Weights of a small GPT-style language model, trained from scratch on English Wikipedia.
Architecture: LayerNorm before and after each block, rotary positions, no biases in attention or MLP, capped logits.
Training: a variant of SOAP for these matrices, 106M tokens, 3229 steps.
Each number is 128 + 32 x the weight over its row's rms, rounded and kept within 0 to 255. Layers, rows and columns count from 0. The size above them is the row's rms in percent of the matrix's.

# layer 5 attention query, 64x64, rms 0.208, rows 0-19, columns 0-31
size [109 101 105 109 107 104  75  90  82  93 100  88  88  87  88  92 100 100  96  89]
[[109 178  84  84 124 159 136 115 131  47 162 101 131 123  51 125 145 140 130 124 160  93 102  72 141 156  85 134 186 139 136 101]
 [111 122  93 144  86 111 152 193 119 152  93 131 192 111 176 167 123 155 162  96  70 103 163 172 129 124 210 111 163 136 108 160]
 [140 142 106 211 172 117 162 141  87 133  77 187 171 143 124 158 142 123 160 185 128 119  87 142 172 148 199 149 161 132 160 135]
 [137 111 129 138 105 170 153 154 145 124 137 114 103 158 214 143 112 146 144  89 186 166  86 158 100 127 141 119  84  85 163 142]
 [114 203 119 132 147 101 123 107 101  86 193 108  91 115 134  92  77 135 118  54 149 134 111  97  85 156 134 134 154 143 137 125]
 [124 169 125 133 160 155 145 187 149 121 159 115 184  83  87 135 154 130 157  45  82 154  71 128 157 120 128 109 145 127  50 145]
 [128 136  77 172 130 187 121 171  81  84 118 113  97 140  99 132  88 131 111 166 144 160 110 200 217 146 143 122  80 119  62 119]
 [112 114 132 142 133  76 126 147 100 130 109 142 121 139 177 152 125 143 110 154 122 105 190 142 123  84 174 190 161 168 123 137]
 [ 65 137 154 169 116 179 129 144 123 113 141  69 148  52  99 124 133 134 142 144 201 136 135 102 114 128 136  95  79 101  92 144]
 [ 87 156 127  82 113 138  82 176  96 141 105 141 170 196  99 154 118 134 163 173 142  97 127 161 163  79 111 120 189 163  56  95]
 [129 147  92 156  55  81 144 148 101 123 159  85 138 164 145  91 161 160 170  55 134 170 107 142 124 109 133 149 138 116 119 162]
 [ 54 116 127  90 142 107  93  95 111 157 113 110 139 115 190 155 148 150 160 164  78 139  88 147 139 138  75 191  96 139 135 125]
 [133 119 113 115 117 151  42 153 135 145 132 199 152 188 121 123 143 130 144 151 177 134 115 100 155 117  92 163 198 155  95  81]
 [167  81  76 125 134 107  89  53 157 111 153 131 133 130 180  77 116 181 133 177 108 121  80  91  78 116 149  88 127 113 112 212]
 [132  73 151 134 143 116 185 108 130 107 169  72 123 101 133  96 134 117 169  82 103 123 149  81 158 116 156 120 124 138  48 124]
 [102 146 145 141 126 122 133  88  81 110 124 163  68  70 176 127 121 104 171  96  92 121 147 173  84 168  89 152 141 145 231 121]
 [162 146 116  70 104  85 117 167 150 155 150  94 165 159 136 101 150  88 108  64 116 149 173 120 129 216 115 124 161 142 104 164]
 [132 117 103 151 208  91 107 130 127  69 123 195 144 164 105 143 116 113 167 138  92 118 143 134 106  59 124 104  62  99  85  99]
 [126  71 139 114 107 116 121 144  73  96 139 190 110 107 167  99  97 117 123 121 134  96 106 160 112 152 162 100 148 131 108 193]
 [102 103 147 101 151 139  56  96 156 143 146 146  97  44 178 165 104 180 139 109 129 121 131 136  91 126 116 146  69 125 137 147]]
# layer 5 attention key, 64x64, rms 0.224, rows 0-19, columns 0-31
size [ 78  80  92  84 105 104  83 101  94  85  92  83 110 105  98  91  93 100 101 100]
[[112 125 153 116 125 112 115 102 139 130 188 164 126 163 113  83 111 130  80 143  60 166 146 109  42 145 111  81  63 169 161 128]
 [111  99 156 122  73  96 106 141  68  87 170 169 118 111 109 117  74  54 128 105 126  50 101 151  79 171 129 175 105 141 170  74]
 [ 66 150 102 111  95 135 114 118  66 171 110  81  97  68 166 141  73 131  72 118 137  86 134 162 127 115 131 101 132 114 167  94]
 [120  87 128 139 131  62 121 115  89 128  84 131 141 128  90  85  96 150 103 223  96  73  81 158 161 124 150  88 140 106 131 110]
 [158  81  92 115 186 100 101  91 151 142 125 140 148 143  95  87 165  90 107 192 118 166 187 156 142 138  89  98 133 115 132 164]
 [ 94 147 146 129 100 152 147 116 136  95 156 181  80 133 152 106 138  60  95  82 168  88 119  69  82 134 167 177  92  98 149 155]
 [125 138 120 158  70  91 155 115 111 139 108 147 121 136  79 143 120 160  89 131 202  89 188 108  69 100 151 106 111  91  78 116]
 [155 130 120 107 102 157  43  70  77 129 105 107 151 137  71  90  77 143 140 150 129  68  74 144 132 125  78 125 143  71 102  97]
 [ 97 173 134 205 154 111 151 113 139 148 135 115 120 146 120 160 157 135  88 100 133 136 156 139 125 165  58 125 169 140 119 185]
 [183  87 136 178  98 182 121 105  91  89 106 151  67  78 182 128  65 139 123 124 153  77 156 123 164  91 188 126 157 135 149 124]
 [160  51 140  96 151 143 108 132 178 123 144 176 104 127 100 130 140 122 120 114 101 146  99 129 113 121 125 150  94 103 151 140]
 [ 85 144 133 166 123  74  76 142  99 113 187 159  94 104 139  99 110 115 133  97  82 101 153 147 110  82  78 172 100 130 125 149]
 [118  85 102 120 107  46 108 124  76 115  85 104 110 114  81 134 113 125 116  70  98  47 129  64 139 105 172 116  99 123  85  87]
 [146 138 158 101 131 132 121 155 121  74 105  67 143 145 125 170 122  90 192  66 100 158 120 136 152  74  79  81 123 123 121  99]
 [ 73 136 127 146  94 119 112 132 139 151 141  46 143 127 165 150 139 110 126  89 170 106  70 156  88 173 157 167 173 132 128 184]
 [148 106 136  81 174 123 134  97 149 175 160  72 119 116 134 159 159 191 114 132  92 195 167 132  81 108 160 141  68 160 108 162]
 [138  85 160 169  91  91 155 175 158  91 136 127 114  92  86 163 103 137 157  69 116 178 164 116 137 149 156 114 126 121 138 120]
 [100 146 172  85  81 150 149  94 112 126 116 124 109 145 178 134 143  91  90  93 121  38 177 134  96 155 141 210 131 135  78 109]
 [ 99  74 117 148 122  94 156 177 145 112 148 151 135 144 152  93 102 136 142  88 144  85 161 125  65 132 104 131 190 197 201 158]
 [ 95 180 127 161 134 118  98 164 181 111 162 140 149 150 145 128 147  51 161  82  96 165 176 146  77 172  82 134 143 143  72 146]]